From a checkpoint of a small transformer trained on Wikipedia.
Size: 12 layers, width 192, 6 heads of 32, vocabulary 8192, 8.48M parameters.
Training: a variant of Muon for these matrices, 361M tokens, 5510 steps.
Each number is 128 + 32 x the weight over its row's rms, rounded and kept within 0 to 255. Layers, rows and columns count from 0. Numbers have three digits each. The size before them is the row's rms in percent of the matrix's.

# layer 9 attention key, 192x192, rms 0.0952, rows 109-127, columns 0-191
065:104151156202139133106118072123145093096171123180082108127140091161126096099150096065110096146147071184120141184170167082127079134105118149108181147102154110177147072131102091131105108155138092158136155075121159196145080199110124041089123141129098159099144119108161152205086090077123146140111144104156151120119094130149121106085103142136191161113121110130149127158163146162111121120214122141181151150121148130102127151130124145172085114071120117095142171180145154158117148128101094077170130128192114161165157149150138091139190149101159116080091137134105136131187121120106209144
081:152097200134121133093110140100127137153133142127169124097169127196113111112106209106129156172097156073117171135093149168142110075132153145135178097132110106077182166133122126162158114030101128138090175125093141125148142166134124143154143142086194076106143116145128065145129115145123092093170067098155145086142134132158106117106105140064066165157190152135103128101094104116090161156045118147158133160177165122129069140185204161089177156113132150121149149084145098167139119082120089088105115180104109137087152160089117169158102124091126155085143156098179122177093138129157140136
093:131124165176095129123072080101087162146101125118145137104166144069184169124108153178098146152128108163153194106112138198122082099103176055177100141155142084129114159128094116104111088122090122136128081129113125077094104122149092139141126129145181112148154086120102106176146123169116142123089117073080056169127118145134176167143141168138080119113109155112064136159121117103204123211111207103190126071099152148130118160121099136151116126028145145151170108092129169120123124128104147151134147148148104113111096085154132111155097116144141087161066157112161158100164186115193138157
088:082123120115071113123087110064124112178100144122153133142116082141145104120136098100162115080160116144132073134122127108119077070063097117106100099209132137130101160162124119168125167116147133142112106099138141156081152098132163049177078077197133214140132143151101089131074064110151157160117106128095161150099127175119202121089126132140134174138149160137121203141091128094136109145116159094153123149148129143141163151133137183151155089116137135116187148188170202137098099112103146155121118136174086113140056121136119112166083115081108117188139115189129196169110115076129118173
109:120107113084161190095114171159140137138123192131082140138104135130103141063149099159158105156136126113110114088122116112099146117092134094213206119179189105110200110134129141122145096192165133105138016107156127143141116126110175085114134148110103133113124111120165131165087106074125155166165162109117132097114088083144069113088124052135114191138149166126144086105122090074093155157155147148105088156135115096161111175103122078156124165150121113147155149139133120090078081116155115100158130154096157112113111115098146139105131141038140211149124064152155170088164184125118144145
085:110138207130070137117190126133053094095179067144080127114111114112145095111136144075132151142135121108186090139127144149103090173130118143085075105105088116162086175195170142123157166135064141097128145107159122148120127192191134158126150145118070123154117131112204168150125134151170106110102136156146228097155121091103131132171140121112121126165125134133126141099168141071124102128134107188116112151178152160160102126099138161068134084162128130101096155100083102166203157130107165123159117110183088155183112165138166083098158162202097104167183144114133086106151124118148129123
103:127147122133126164112122145111115142174077077168138189154110142088088095072118090153128099077150137177137127128159145179150151143113134139121070114160100107119154070067110177120093135104177134080128149112115137089159128068117084106100112098132175109189108103182119170084219170162128102115099152085170127114123181175162148080115151142082109174167195120134093116138079083200155159109132140116116159068160117118110170144102118110129123135162115153131174126068151158155059117126158138156144155134077149117183216101154093149151194117122160159126115131098094159136096120163118098106
100:191100133134067161138112144141192103078138123138193134171073138111093139142176151127064115132153143180173141093145181113124089126093084112061160124097139187148130121135043143125126171108121099206100069101150104195104151080081141099142108112123116173143177143143118163080145095096127100156115109161104122108104196119167181054111143146122161135120105114097120133125080122138127113132107115065147135130105160125103106133169183122108124071161160124131111139130171197112105146132117208146143106075130080137086156109141113121084159135143136101184095161098168147106181142088143084160
102:167154062117104166113120129097143081125115162118084088149138166181117089149175129124069141172139127105139089164164115197145174116097131162142136163125078089097127129181119157021133119143090164165094124126169142131143111171168106088108080167164122154090126133116104180109168105103125081111075113111191145117165085135150095137152144096132134077118110093134158117160148159152109150093170136154145114131120163092135129224046078073143136142174103149154139137110119119134117112152087105133112165105078112107156135075134183170082111190129120120146165115158085113111074176147170161064
108:073153128124142114135135114187141115129069168147181107131087121191147095114151135153099161144154102136155179143123189130089107108069124111072057124121104060181077128150088169108118090135139085096144071146191104162150096157107151079117137201095095140152103178128156112135088107139157168136072175121151126129159117136160138113150094151171153091149089153058101163131099132135155088153111129146146120123154158156167151095110162164177129089105105083103113096112154141089146160146092114142081152138155205177128179108153092183143116165094118124046063137144111085103162145096081134152
113:074100146116070111165098107066176116097115048120130100120174122146187120105124074102126125120107124162143123105136150098119140066130138142135103152154159054156124136135152100142137114106169196106111185115133201166140079103075135112137154113181138091139168146140074176197121117144091055156127096197154160144118125146156117147111188124113152151108168098092191130139140139195148086150083152186087121116117156158140088179146122103111119105103140151130150126153125115141208103162127175119132088155148124048121124171171102089071097129106116106117149132106127070110084137080128179154
108:172107116120103131085174151166135159090086165094164154215134163082175152179158187096140121162160055159078121109124097157144120153129144127134129109100150105175156174105068050147111119104102186152140181150151083123125156140108128150141121169117103105102170104065119131125128128099126105139141156142076145187121154140132119166104056136141085118132127140162075033142140146126142122130105151149149145123103079114106153134099062081102125105183151073133159074101115140092176113154104097117088130162126132063113155127120111183121091103213117121095079148115131079106153106181153168150
105:153141167130101108092046124076131123100149155210187088183153117141161130095119071140132128136123184147061117149143149085189119107151127125091095124186138128133172162045134101103165081120140115127088100106108141157174096095162143137093136130131049200092121134112098152163135087127071115084126091133168120077172167184156166159147163158098048152128160132092110173061122167101128158097094123116137137193126132182120132128110133125157086136133117123096156177099140129113092143161189085129126141140095163126115166103061103108119081153143065122117135117161094133158156139128115150142
110:107147120131137134117099155180161093101133184126125159161135132178154152157097086107153123123171129130138124102131119121113182087158072079165093123131136104037171120131184124125088119107204105123151049072100121105165090209154105142135144163167213130158092169118096135058122102101141195130144110108077134078131128143175131166132099095103168139119114128164158145094115047204145110097053133162163020132108141128125129174158133126145124125175146143135083123130127132135133138146109117083167141183110118066163118118152078109151114117143176131117128106161123137120122114097097085119
104:152107123151147080170206094135132149118150042120101111166068138106144163113082108105152156096173119115104081123145110123125200104161097129101166108112119138179157086104141088146114081134162119172099148149181141136167109144136159115102080158131104204171122124135108103110146119090094110102161106107140182193141068141155137146167154080147150171126114148094087102216053131148104141124152148130162159155126118152149143125162100165126133058086132124124141130156111104150090077141126201072107205149102158111100135107121166140151106110100165096107144154124140181058150124045164154131
107:163087157161148088101142132135129164081168145085154127129151128117165117142111103173108087123112118160118153140174109156133085084102123149150174095110073140199156165172128132148084119070151111211174145150186149106124156142200189200133113116113103138109122124107120119114095150147149096162122125129172117055187086127121131097086092104141124085131113084144108115093154179145122122106111100097089153129152097176113188120120121169083118064097086107086106181082125086124126085094081090155116123157161068156095119089139146118123165098159135075098077076120174148078125074182117170080
112:137125131110120083132131139157154194131146114123131119154158141161186100152180245134151150163082141111096102122177129115116167125081090105127089137171131132144153022115163114068140017125105127135139128141136151111060097111144155065143144067137137180119147196133136125123164121116130161108070095102120192079107092055125162107073116148173076147126141161140157174164135186114127087108135130141137132147159157092131098142095127062140142069145138148089091167150157157135169150111170091143129151154091126154126098110082110078130138109093112135155105162107128152159147122088146165135
109:123131129128081130096149133154203118083139149124090082099111143136123102175141109159137098087136164168130030116098210134147128104119118166181135104167108091154113070110167117129176078099127083155177120117115136121100122108095133163142116117086095091149184091153117163168086201215191118082176126153171084062147101121139104119092141127144137107089154097122111148148187133129131086114170117144119109170087210067179078122151128119142063174128138147136094087110091152096127095146141127108150126082137120068124127116102146132120161158114139186099090147145111097123101123157134199113
102:122116130184144130124117131106054125080129163122158171094140122112112140173155119084071169207123100157087131129108146090100174098120060102082179102114167156150113068137119162170089139088154127011137132157176132138125132121155115140132110128131148162107104039116160101155149047151152133093101144101192139138126155158150118119155154167092163126124128142150126172161187116161165133140109122148159116100169136094087160164115120144076121123131158181129134147088146150176153124091064161106091138116153102079135154185055090118108136084175136098161132150170117124067154133160109063132
# layer 9 attention query, 192x192, rms 0.0914, rows 110-127, columns 0-191
077:104148119115119127093084077201131158098079095173063129129134129074155204163184088143162138171123126112125193101150083169078130158181071127161148103189193098130108122141111155174162122152091104130117160098129131157141083180100152143213122143089104103185143110167090160173107099132132194123108121145144109130121147141110127113071147165135106086098154103107175140110149179097106097132149134098162130117120197132097166150061131113086094142061107144149084112075090140151050082171144163121142145132134127109091153115120110151105147090121183117148114072142101130124158081125140112147
099:158099086123130143134124095091116149060146074114156097143171115125202135135145066154167100149107118097140066146069175111123073117146110143109127129117140111093164137144107167149162105051131179133095197160077128111122072133148136105128141071106126146123121157130091174111100146140129126167114154123113118126106203134179168068124116131177136131182177081154081114105163131081080081144093095150124126108052106108071124080090107149141078190147121164133162177145153131178129099165122140158098177131096092180182071127110093109161126110140151133130161131092075103126107127166118196175
096:155076085072146072182127134179186089102109196135083125070099164137086106164174142122128102166134104141146122103104095129104105110144110112137122176153163102133106131174135143121138102114153120181126079168166136142162146171129125061165117122098139100108182176095141189103126102120142096111111120133142134123146164153133154100126157135106121113143137113125125107090087049054103115124116157114134080139046143124165123178132137151119166115106128150109093082028114127167125116113144114155122110152135201204119108154145171093134157133016117078087122096167120111118058175093097132142
118:070162166114142146126112096105140115108135126083117159152117140102139166110141145097107135054152055106209172080166141127120105137077112138100175117159111172085124146162107089147129099142196147177122139132101151151168189090112120126161125089118074144164133105117072174118109100135052119144148125127112178158078129090120115139129181063141119151123081168103145101102165081156128065127151159086221145073143088136126119138118128132163151111148116104219183128148118135105120164116100181152102083127133129112147107151163094237112112149086172126108119105129141132147122098171115186151
101:139155156115103158149157169182182103126202179136100070134129096099078114137168125121153149188145166168104151161106118108111104128154154143132074117077115096143125094116139122127088168108097122118161133132143102137095119118102124139043120157132131118174096166174137120174154157151177092079095105053096157091147113153125162129115131144133117135135088159115061159155113102143194150162061076136096097184138133149165127144115089102067109105163150156077129126140112126168145140158136107105106154122073136114208092079125122090143141165186076185085075124044199139153137127152154092105
104:121108116130156109136121174137125146095066169147149070124088149111112165145119113136114104117143095106141126160114180157127092153054136192138180128125141147161108100180116161115129163120112156180121218127133157105145054102165081110069103138134162142135078067169060161129189159128110109070109184087140149141154172181116162091154097135200097152111126109131131102145079117131184103154107138127063131126159086124091125126168080040079157104162170135096110161158157144097056159144104072117079096126107130128173126125127145149093133135167106121107070129074177120127127118135149141096
102:167082103073128187152124137131162153120117096094139056080075072126136180138157064148093133168134118176122052148075167079166142097019141116125164131169132123153165078082172120136142136084173160135096066136142117100132120158127113127100163183186142108179133075140203192115138115158164125123081117125119155115113128095127170132185123146144124119129115107134120109135130119089105055115117132127100066140134200145155096052155162128116110137112150191131124158085173137113075119123109166190114118139175125114075157147123165135109135126122093168155110150114077140130127134136138116148
103:097133161113104092155095111183142133155171182090115186114098129142084081151139160132098112094135148117143088115135069120132132134171123082076186116140084076080153123082122145156086124124163092170117122122126119137155165097176114092076097148122075144124119167140151112126144105149083090155168134122139169138118108138115219160128197209127063136109134098087148157094111157118094159165128167159189150109108080123111195235060083149111150096141122070173132150109138116152136076083173182125129184099115127168140154093145098165104124120125116138153102152126171144107104131068127136141
109:134100102166151102128178105210076112143097129047147103163092161106123103130166165211167118163200096167148118149119124162176041101153118148121082180149201076092143155169098170154097131118102090121133147148172131086111112100118097099149088150085098142177136096136146108113132142109129152112182148103102076165161110132132169137153173103145097137128126098140098085144123066164120110118126106110157202132161147150124169130141098121119103117114094103137109128070076125102069151146092114115136099170177183137108117135152163064160184142111116156120105166108135039117140177100143146145
113:118114150097144092107129101121173139112105150175111171088108145123085159107122172123134137114133137143107154180118124090134163176129098110115113144076179125170094165147152127124114140089058114136050076173152143157096132153159122074097114108120109135134108161047167120083167108155154077147139136083121118141149109193158112127092183157119081131123129117113134158076088128236160141089141126098104149103139155165079207072153115077138085123127131118116119090142121136110160134111160116110095099146186116192132183162130097070094159085053124137089159071132136103120144165083203100172
108:130079109135162167127148118124078171121137135168158138166134137130120128131161156123119149154163121125122102148135103156073197111154138201190146141114103113075164099111166178183170151194133155173131105137102088149090151122127064152137090119063104151135152135044189157145126135178171100123156174139095120164165145166081088150117144161077061114131111100137121066096131092100102126125159198151105140145127101135111116162134062103091123096123160116082122022128167125174127107100118110153109138122113142106165122162172184166148102108076114133097165064114091062101111155125145133163
105:112117171114126073171125116137152142094099111139151143131142096085117146100098147139181057136108112096166148128174093179128185102093087095149156149097145108191138136151123120120155120135093145178157115121171147146158127161128102145139067147181078144136120156196139161110105102157073126139098107107166110046130107157198114041092185114114091105118156080094159061076114175165143103129212120164117101116127174050118110131118117140080142133104119118101129081084169094135110143163179117146130160169062158125102128083117092213158085128143123106171083123109108114134129132151098140160
114:132086162185152168151131134152108143078102102109135118081091102118139137133108105092070062075214132142152122137093142118126114084106139101125098084093112141143097192194186171118153117168189097189156095106129113164147128119121169165090106144123147135084174141157076148082096127141122128141098169178081130118128097147153140160174132121116170119149188124178255117148159080180136165128111142125186138111119126150143096105110126100151173098087149096130050122094090124102145078141123073153122142103148112127084148115134066101150115153153164072155124190131100149134147079134130137125
099:123104208054108102103147117149136123126143096169120122157084134148207128114081196114064066154162159148100076154136126136188103162097096073082122168136137173117149127121158106173088130109087159180161098093063137133183158090128149113110086133163115147176156122160133088188122106135084118153110160132123116149120063117069154124136158169112204128194163155147105115165110068158109117074169140165124123162080110096103147116078159141093148105106096113121202136117126125137128154098112121176031157116134116130162094102136150172135122157125109153082133090176109105106122132117132140120
101:098139082105146100098086161099079141169139103193058117132097113075133068168199143213208119142085145132128170096142125108136114042119112122099145125163079099151096094110110111156150162097071157097108070159157096092136159121159090223188159093161137140102129081129173149119135152174164143145177157126146145173189150096160098103138140122121124092129149126125111111106102109164153102095203131110144120117165128091141095169092100149167125086126198072109111142141091082171130108113125140120129129149162101105126102138114157160142140118124103127199083130139153138128099110083126171158
109:150163102129132158122127102148160133102173120127144095096145115137075134173062186137087153138177154113168067142157094178110114084127124076123156099092201111110142141144123113128155140092177097110114143130155176117119123159137055145097074183185102119108128126135148120115132113121073111116170130142198202115102129129143112117142060133199144156120097149155123147185144219171135216163110094144156141138158115126114154089070071131075151114129100164171152115104096151172131181086132113171168072142106105104095075129121190090132116127076099152105129157073088105106103124140116150118
107:123108103112114122103135176171145153072134162146131119032086143120140115091143112161079164124122151125176118123120162116103114131108141132109150190109103163079128124090120116128133150143103158094145125197122189086062100089157213099147094128158066192179107117079163114140149123136183174105105146165156125081133126106122187162119100130137094129105088192093105149159151154208179146056147126159161138116100123079117080101131158109134110113121108102176150086163130182193134157151109168098156123172132050150091071114069137119140168142154128161143070135124125121136108107081115137091
101:085116139125112110112100146149048148025160110138115144128087140153185124131128155113089131150070130120152144129099153145144149203137099126151101105113163139198133133183157138187157073063208121086163152169169095202095121190130102150070099120125131084100093152074105126184114113130139087113137160115174143159160141174160059142143150108119116120120126086118139118113128137138149123134154134110149151176168168133111158153092069107121212139068121140119121180128159170158096153097100166115105110109136137178121124064084163108075126069149101124095100174152111145111167104166124139123
# layer 9 attention value, 192x192, rms 0.11, rows 96-113, columns 0-191
104:135134119151103060109108137161093111188126149163131099080163077180159114107098171118121129092119092136049145163136125115082073131073117154115082164158173165104101176142111182170122137127145141160109099096159115157061159127085122123162103144128118115095107134181167085130121089145109129172126104080035160137108103155164117104147068128128149194146133123117122117164081153166087152090122146151075091200129115155139132149167144165175151115148126143104183189169141134130099075120171102097097127152082155160140195138060160137088134161107162081085140108099122103128172108093163183145
098:132122103120088157138138104121086157149142061140111108156153114072133180154151112114134142121137140101114139120154122096154067092177099160093096124164130100157140140142156105129060077102057135206118096091115077161139096131094152147168155138192093146118127097129091146141121093168144129133111082154152105143146085094112139112237129152135159134162182129108127166118095133186113068120103192108146158147143188111148074114181072165130109175148129064123120138136125126158107094154155095162119147089114152195141163123114196177218134164113120151148098106045113066125135109152110139131
098:032089174097173153192093222135124108135123097148131161119120148137112114108150128156147125093143109117104090082078087095122134024116140121152117147152137109063149117110187131089169076125039139140152154130147173068174110159154146173153147129134186114200131170167069094089102086118152054084065106131114127183155166131151157132102120110098143119163103138157125105151133087175138124142131104107142121085145085149131131123114143120105145147082118115107131147191122114105173167124085151107160140168133145133154127132098125124101137114162139129108191109127106152078142085176137057161
105:102127131083126143071131117155078051143169131083130086146113126107093104123163126063128140123140137174122104178148104199193161106106124145160163117152110082124172184152129181109159125119184084186171200126187187060101077147146140133132146090127064096152149146155145139160101174101120059164162103149120146102170113094123094091142142129106049137107180126139109086106177104160089140157080123133121186076082170153157159136112135129105100133112142137135100144134140104116116086158137095108158170135071194159116155113097138066130143149096126135133084127142137094095165197110140131128
104:112129154084164199143140169121097107158126117082116115126124134155072088077139190056101111137104123131140123077183149089113177114151122131120113136164114086059166108120128074160118145127138163106085108126131167170088131117077116120116172106179105124077144114103120120178132184086137121086138180116170160132164129135183109072155156161141202061109171151100133174114083096164127095119097101114104098096155122159102146127126183142143128098141151120101141155093198111068091187112102105113125107144150167125149158158092129163124160195154144083079070056149069157176105128144082141119
107:101105151098126104152175097102128120166124120145053186165116161137125104127149159118114156071098168152128152121129112145162156113096131072136123192136065150158139122135139148089159119124121137177151087161183152156110151205109136138135122146151122107137109076114143113020122118132037183147143119121118146148121120110209184087193142124111151149130072115132073114111154061126135108130156058159134139141095162116123062171090169116115163104141141153131129136135096125159139104074112180138134176169140106144102121084159120183106132114105200096115134100190163106137109195054112120083
105:131132099231153118103157125152139161170191167141131133129171145117154116158151091126107149160115162129102135040057155156101098142113162134098103126119121083175128150105178099062106096112129105081134117109097082122170110102099131155105152085142182125126092135145132121153177237183084193156107122125092094106129167192123192169103095127115144114109158080099068129134092128100124098209118116064148092086120151130142126175125135130138097136123134140079115085093168142125143102129115159123125143104147131145127166160069133153178070101121072110108101118181141086103114141161139143185
094:123144116132106146148122175041099164124132093119100077114134110050131128152110125089142107067100147091132164085142101153169084120125117085200159142119072111137130153120142055171153140132106116177172074164132055126149122120148133084166090137154134140163153114143080109164114103117152115191116175134129131104140100136119147133144053145066135126129136165128158110130143140102127164182086124185219083149141080142152106186171118130198135125173168168134189136094130134104120109125097154129098076154122168191114150158123159100106175050096117143074091125138097134078122128127138189137
098:134156115173078153189142146124151136129113113151109110122168123229101076171159161110134105151057079132119142157102075150125187148147112118100101147154097058072112122111117146087140120098102096136144096141111129083161144082153093100121104151114161096189138150111103153159155110100127128102113087095168132164089179109069063107159114132085100202099148105117131176139114138129131130078147108169130156124139091131154139179147182125135113128183155157188122125131145124113163126152089101141134161057249166102086111109148123140151090163169130061154120137143129121108089154185086162088
103:109160207119129140134114168077117068145151123093131094139140159137120175132179083160115142112079114111143148174175143120144114149009103126110126166162128097116099095150152160121127163171132157083139123107097083109213110156115108105147160147081177067122160132086133122094094122150161177085125126135113170145201147139115050164120130097175107146105175143108135095067150150170125161141145114114149148154164127140108120133094120097148143114173123131059038110108104137115223136128116132149181119142137164158090179120090118111152125126180089133093068110111109132207101127108142133115
099:142155103142105146100118152114106118086154132191110107152159156119163172075100166108114140179084109140084111132124181117106138118140108155065070140166145153162160139135074107168176174072113160122138133077150154127163148150081102179138158111130132067166056120137134155093085121161109073168134174160170192170096207124104087063176100107152088094131191123129142138103164134151109086121088134144149115106178156105117166136120153112072176098135099121143132131101101103168141135112123121149112130118111150164111091112150153131101170041130094156125166178156071130121127115094129195036
104:110096141142149143115118091143197140119121126078133093154106148083110075102159108130086156135116212113128072093137131052065120114065164130076110149133158167150147228103123096115169127136151117087090180105116153154115101090156076150096151172078126103173155167115157127119119107154090159194158161117148205120134075082163100160108161147124137155117138103190144183151084110111116141120117138121117120095169106103166086117187155114183123162146124143171175123138129077068133120114151122135120122150049097168152088162176060118119116119129119134136119134159167122150119098203154121098
100:116115196120125085110143135178132173128139129138161135130038124152119196108134185175110185101123088123168113119103162121142153088146107147065141136120095198093080094152052089061079168066114120170176121163109188142102134154110109091101138115103132135122081158101122183138122115129160104120153173134165172124148145165132125085139144097097181182090193095159082148140106155077123130163172135096109108105133120097142121096124123128159190143187137103113105060092155136138154142173101105078149179163166092154184130159147164097121072140108128171131137144093078096135145110169111120149
106:126195127144079098088093088167098144087107083107128106136125080075091106171159077135134150134138147200133145096191118184111158102091137197139119113122104136113144064162177178115131159169081103136112038104111104122135122140153092109107123148111083103139098121123187137116127122118170095150109152087132135156122110160129116069151140171088149112156193178112040123075146091122093143139166122127138056103124139091128147114097081158112135174182115083070154095101146084094101168166106145148152147120133159133098161170179161146179114172078131091171131173166152158117097142162131133163
103:127126132163137165106091096131118142148088153111098129105104056157174174086188162039141102116114100091120145101111121128126155072138121133134129167133131146149180133145129127076085175119163168179125097163123135129163181140122140143136121167062122170100123157193193154131051132165132072131143094122118143172074161108155096133105189090120151117180121166098119146171130139149118145122108129132111137107086183085075099138151099095152105141093142141119075119199080157168122153171077129128055120141114119094205093145077151110167143060145144156099057097136131156108102149080130080141
099:172128126116126129133155152154083147128108106131128154115143190092159148108174113157099141117117119130178124138123126156035116157150130109077104171119095102101159137120092128099142138107136109125089151147092122146093114148121129102153155161086168150148106111166175127184102103167108103134145051073216129104178101105170162150160152150071108098139172085130116093148147123075092096115093147157158149083167099157126109094068121084118092136075160058095101101112118184131129129151111201077165149115118103133115129146097106106150095092185153157107147183099133158028092101184180132206
106:079089153072154166084115153113089082076187134086141118158056162139173186093119116126085174171113139122088140082181143096134053109101159095169114161149123130147188093115111164143131120183114111163111075126131111189168112137144191115072175140102049125122159133125130072130093097119142140177106147112107144168111130127156223133130120137182105132134096092085134116152141107169144116161137150169162151121130110163101121169080069153126119148108194118150096123128158151107151135124165129118161188092108098084128132112155193137111105149118134070107110122166093193138184143130094106086
094:136153091218164108078148146115114158134118163142132177128130116155182156106156163151140130077198109179104118109143092132172189106130104132147138130131117096143129110151108117138144115181175108098098165140114110118129077100103143149137108200172082149127175141136114111126133135158169118134079098100144130100084126131162105095110168100193111149095150107177146076130117095119115188183195122103152084174134098078163107103104189125158114079113147112116106139112105068085164163142134123112093120102151140102139052254146117114132189123149146100081149157066140136121189113067096111120
# layer 9 attention output (transposed), 192x192, rms 0.175, rows 96-113, columns 0-191
100:139089167093145117152118158172147100124101125138078130144112152115062077121107079140141077100050126218160094103129113175121203133166070088173109112122071168121133144133135118122138105099078099121128139077138134097212138108092091135080069136114078147137137111165145099153118145126127131166171176076165161114111132133163131186152190152116150148079113170098183161085133181128124165131087084152100094199079117118132110081100120167087076116135123160080182077138150149173108093143109121131159159090138163131163138181133124147120148113137127086116132156170135116123122171153085123190
103:165133111124128116134112089127148154079154203151174122136138117117093059101129110141110082093118109207093083184128144100125111178138150135180144133093011126135111149114115120151157130165168124106138102123118132068122207163131153191055119142114118139098129197098121149129123123112134120149138085122081094144177129161121059164131171116073157152160110112148119104106113126052158147099156108156103073131115067191097168086102096150125129128164194135135124112190142143148132200102160110073147136154148107099103083175143076124106143142064108149090139150157145170124163133151112120132
091:071152079113128119128160106101118105085089138123077141143146117149112190120128192082175124142091126141175204113127113158103104180092145138130190127124206131141146102121106161172142159118186142053100055126134105123096106159124132147101201131159153128079096125124143181155125120183104155108168116143151130054117149102079135095128124081122111156020159123086077156100145186156153136169112069120111136151140109113174155176124096097178105137175184116116147109125109141156117113118144151160104105126109101125102125129180106053111104115161107138153081139135140085110159166101093194105
099:183124146149102110131090134103136120121137084134087161099143109159163110138106164153062107117120079130173141101069193131122138147201129136109166111119162111124095161141115124161154185108081133054074067095125077141148150130071171134072149120102158142131142169144144156140123071178145128110106156086147130127163110135141142152094091126170160163167118079123196117146088127122165109159103116123104075158096159135066113131210139116144201106073128151117154146163131144127106171065056156172079119123138148073132119099104057138116154116080118109131130158157214108173148088166130105155
093:121212138138144072101112149115083136132104094132101151198127131084150118162155105078143125149124097099140136130109100123141135137163172178149146115122155083150099121120068103113132056130104144120127209059131107054181147128096183176164109163173123138145096154146179074108068122177070135159136103120155129137075102115059093100141102149152133179126095144157115056136199209174117157149106107135145138144127169195101087150092093127169108210102159098139094114138106115137126098077139123100112131154090114161151174087104135137115118092101126150120167173125155120123089152141101159144
097:132129141103070186153151146146149137077166163141186138108132102158154198152193092118140156158124089133091165135084119109069121093179078152165132119073153164159094101106122099163135124127105083120081171122119157122094098129102097139146174172104149150127086169183149133180122113137152136093143102076155125102088142141106049140134089084113108123134118158135168127131135152090179131144064181157101126093176181147085083108130093111147064133170069123028141152123164128140110127156139094137174132156107133126122140118155123138128075132160043076118103169114092180186163094157144099137
104:164164204117112152121076067142101171108102094135167146156130139144092114101089183121153111084139104195128090175164144141058110129121090113133107090111098196098099134198085136182124123156174120188137146086143128095118136121153107121132125163112107095139170104189126104135137097105128062081155120194136108178147110128121092054118140199107176130149122180144168126132095081197125107133149099158099196133097146125117180119110124183141118148119166098136125115117195138079112135125159142148085117172079135159106104128113076073102156130149126152109173116048087119099074125109148136124
094:142114131035098132154104117150142102164126147124154144078176158173101160125155146125132136157100112209128105133143084129101175160108161161108148114190123134105138150106165139074160153077128142130096188186149151077140107094133106205130132096119147112085182189132112163158123136157097129129128126209110109077091187059130078076129148104143161131081113075137114157100119147127109125116092143090068180114147108109125101091118104128133145231103069130122141059134141135148139108144114100090126099129131149092100192125154142196131141145114167121102165126073178072151097137117114076157
093:109110162160128146125142097167122068128144120105087110086116166119118135099108135199134150117148160171152150117134144118162117139110152144157131104126232124179168134178166082133186108109091140139129114086142125114073104159052102175123121135117111136108136123127126090150151085105135111112116154157066113104162135117121157162082137165137144079125099142115150094113164110070085185151109137099156069147184130164210116127131128113118091051080098119098144155037137087156107138116171090138159103157095134135193170176153111070168110138118101212084130134086102097134220121137147099123
107:100103079122094096126152153183035140175115091149132173164150095083127118119157116078117115114116150188128132083072092090088178114180133116129128079098246165129191136148132131110143066197143125135131084115084135143120132126163151172139155125150117138155117156129081153154153103133134085086141122118118082167136122155102157113149126117116109092124118124132128151164127095164123135180137110115115130129180123209128092161175169120132149169123122117129103136102145145188105177073109069068106165145143114120087112158170187153117079061117102100170096170079130099111139144112153144040
101:114159114141183101148152171134143150129062089144165119100103073122082144139151155162158087118153099115132168107145113125146138145096154109106152111115064057139128145146138132114092117190152113089116160105115150158099124083195116125103135114167136188109123164158122165099147115161140152116064096118160128146116100163106159125105134162047119134078122148081175155167090175063091123164127109096129119129175106169072136135114112166115079163098141131110122147139180132230070068090100119076151096162109165147088144158135128043147127206117149119122160093128182115166132173129161056127
098:100132159110177137136128150094084056120151114192066191120139101153189115170124123115113075155115088133173129095132130131124110114192118120117144146179025181141078093134139170104093141153081149088163113134129153124125097128097140093147120158154142126079089077110130117113155147074174141100124133189069125082125188138140162132106160070148113137180113135113158150098182064136131105074128132142094154128124154120055183173075152161126097079119128150119133105135087145187129162165149150110129121116101146121124151113098144201150096133111129108169155173078090093103213167102131156133
094:129129104202155187089113109136106162094178113155072074120204157090133084166138093130173047134093145106095165123121192154152117141153155107188073118072128078176146154157146165129103173135116138173130125123096092167143125113163107173138154081165166110094141091148151096089207128083106149170141147151094131091134130077108121135155126146093111140152077168159142089091137151103118119133165143110128131096137082160105110139132090162129097166073141151095177161114080127157119121086157191105190084135075089125124075133125109163134149148051113159138147134145149156125060104134078138097
101:114114134146124158101116087090137111194145084192181139102146158085120193143126088153130096138126118117132000148102174069125118108096125100151108155098091101155126109165131154135150048063129127099174142172149114129153161143103182135130178135160129124138170118127095156190120132140111133133139081129110113155164128123133088181130128111158130180122124060128104113127146113121170112076158150120088144098145118130153085111170135097134149209074132158068145136157143135152192150076168181120142115109167130124149131138088058057122184116116122119118133127109056181170094143091077135101
095:084168085122192166130162134104118155109150138157152156149148173113123124093173098142134142149108170134130215160138076138149150178098148193115117027104108130106092087123184153199137076107073103129123088100204109134100059112149134056152073109145139107182143147107070128123138183156128138120172111141118168071148113168143127082118092162113071106094110108120080174107158149198129107165144142155155109152150149146121120093126078133117197043125155146125145114097158118097188111088091103110162097167110153154104121098127150121101119157100151092144108166114131150114094096135121119126
095:100162128157147104104135123132152160148089130180188111082087102123119112111086127032146152119198153133111104166122164108132122121134108151149091115112165115185149159132145134167115145121105161136166128139146132114148142016169171197123107180139137071123134152109096104084122127145127159122052089119093115092125168186137140098100105179143139157102105156068170108115089116153184130078097098091079139118097135137156171141150099180101141162212112142137158128117106102145121143168197105081098114078191111109093102159101112108135158180109124101120158122150111105211138128087126078073
100:152165090111076123153170081147138121142111185226111124144114099097076127124129137169203193169087093121125158128079129146102196119109101139095144108104056103094100137075128149127112158152067121119148099129181155129111131119154136135225190167105151104125093175102082154124130111105126198052187115087163121126110115174111129191125112080187104098102124124142167142075136133108132158185133118113079111140133174131091140142169169071125134150134070131146129117134114116123093129148110139142089150160214114113083121121102127151135082108192147141133134108135101120097126125061143141118
093:093139110072080143119102095130115124138073054095093132125139125119097128150138112061104122199107137119162154063110133114142050122100173143121132119122054178200142120125105131149155135136153098137109110090136120091154138135148090129169115069080141087141124145154131184170157129086091142128155098090184120087182117185080126117130145173118153145138110148104177164155136090097150072091143144176100148141174142141094149132155097120138131127104140146110143100182090185190190100108196075181100206171081121151140145090112176156112093128124148165146107117187101164125116122127144061147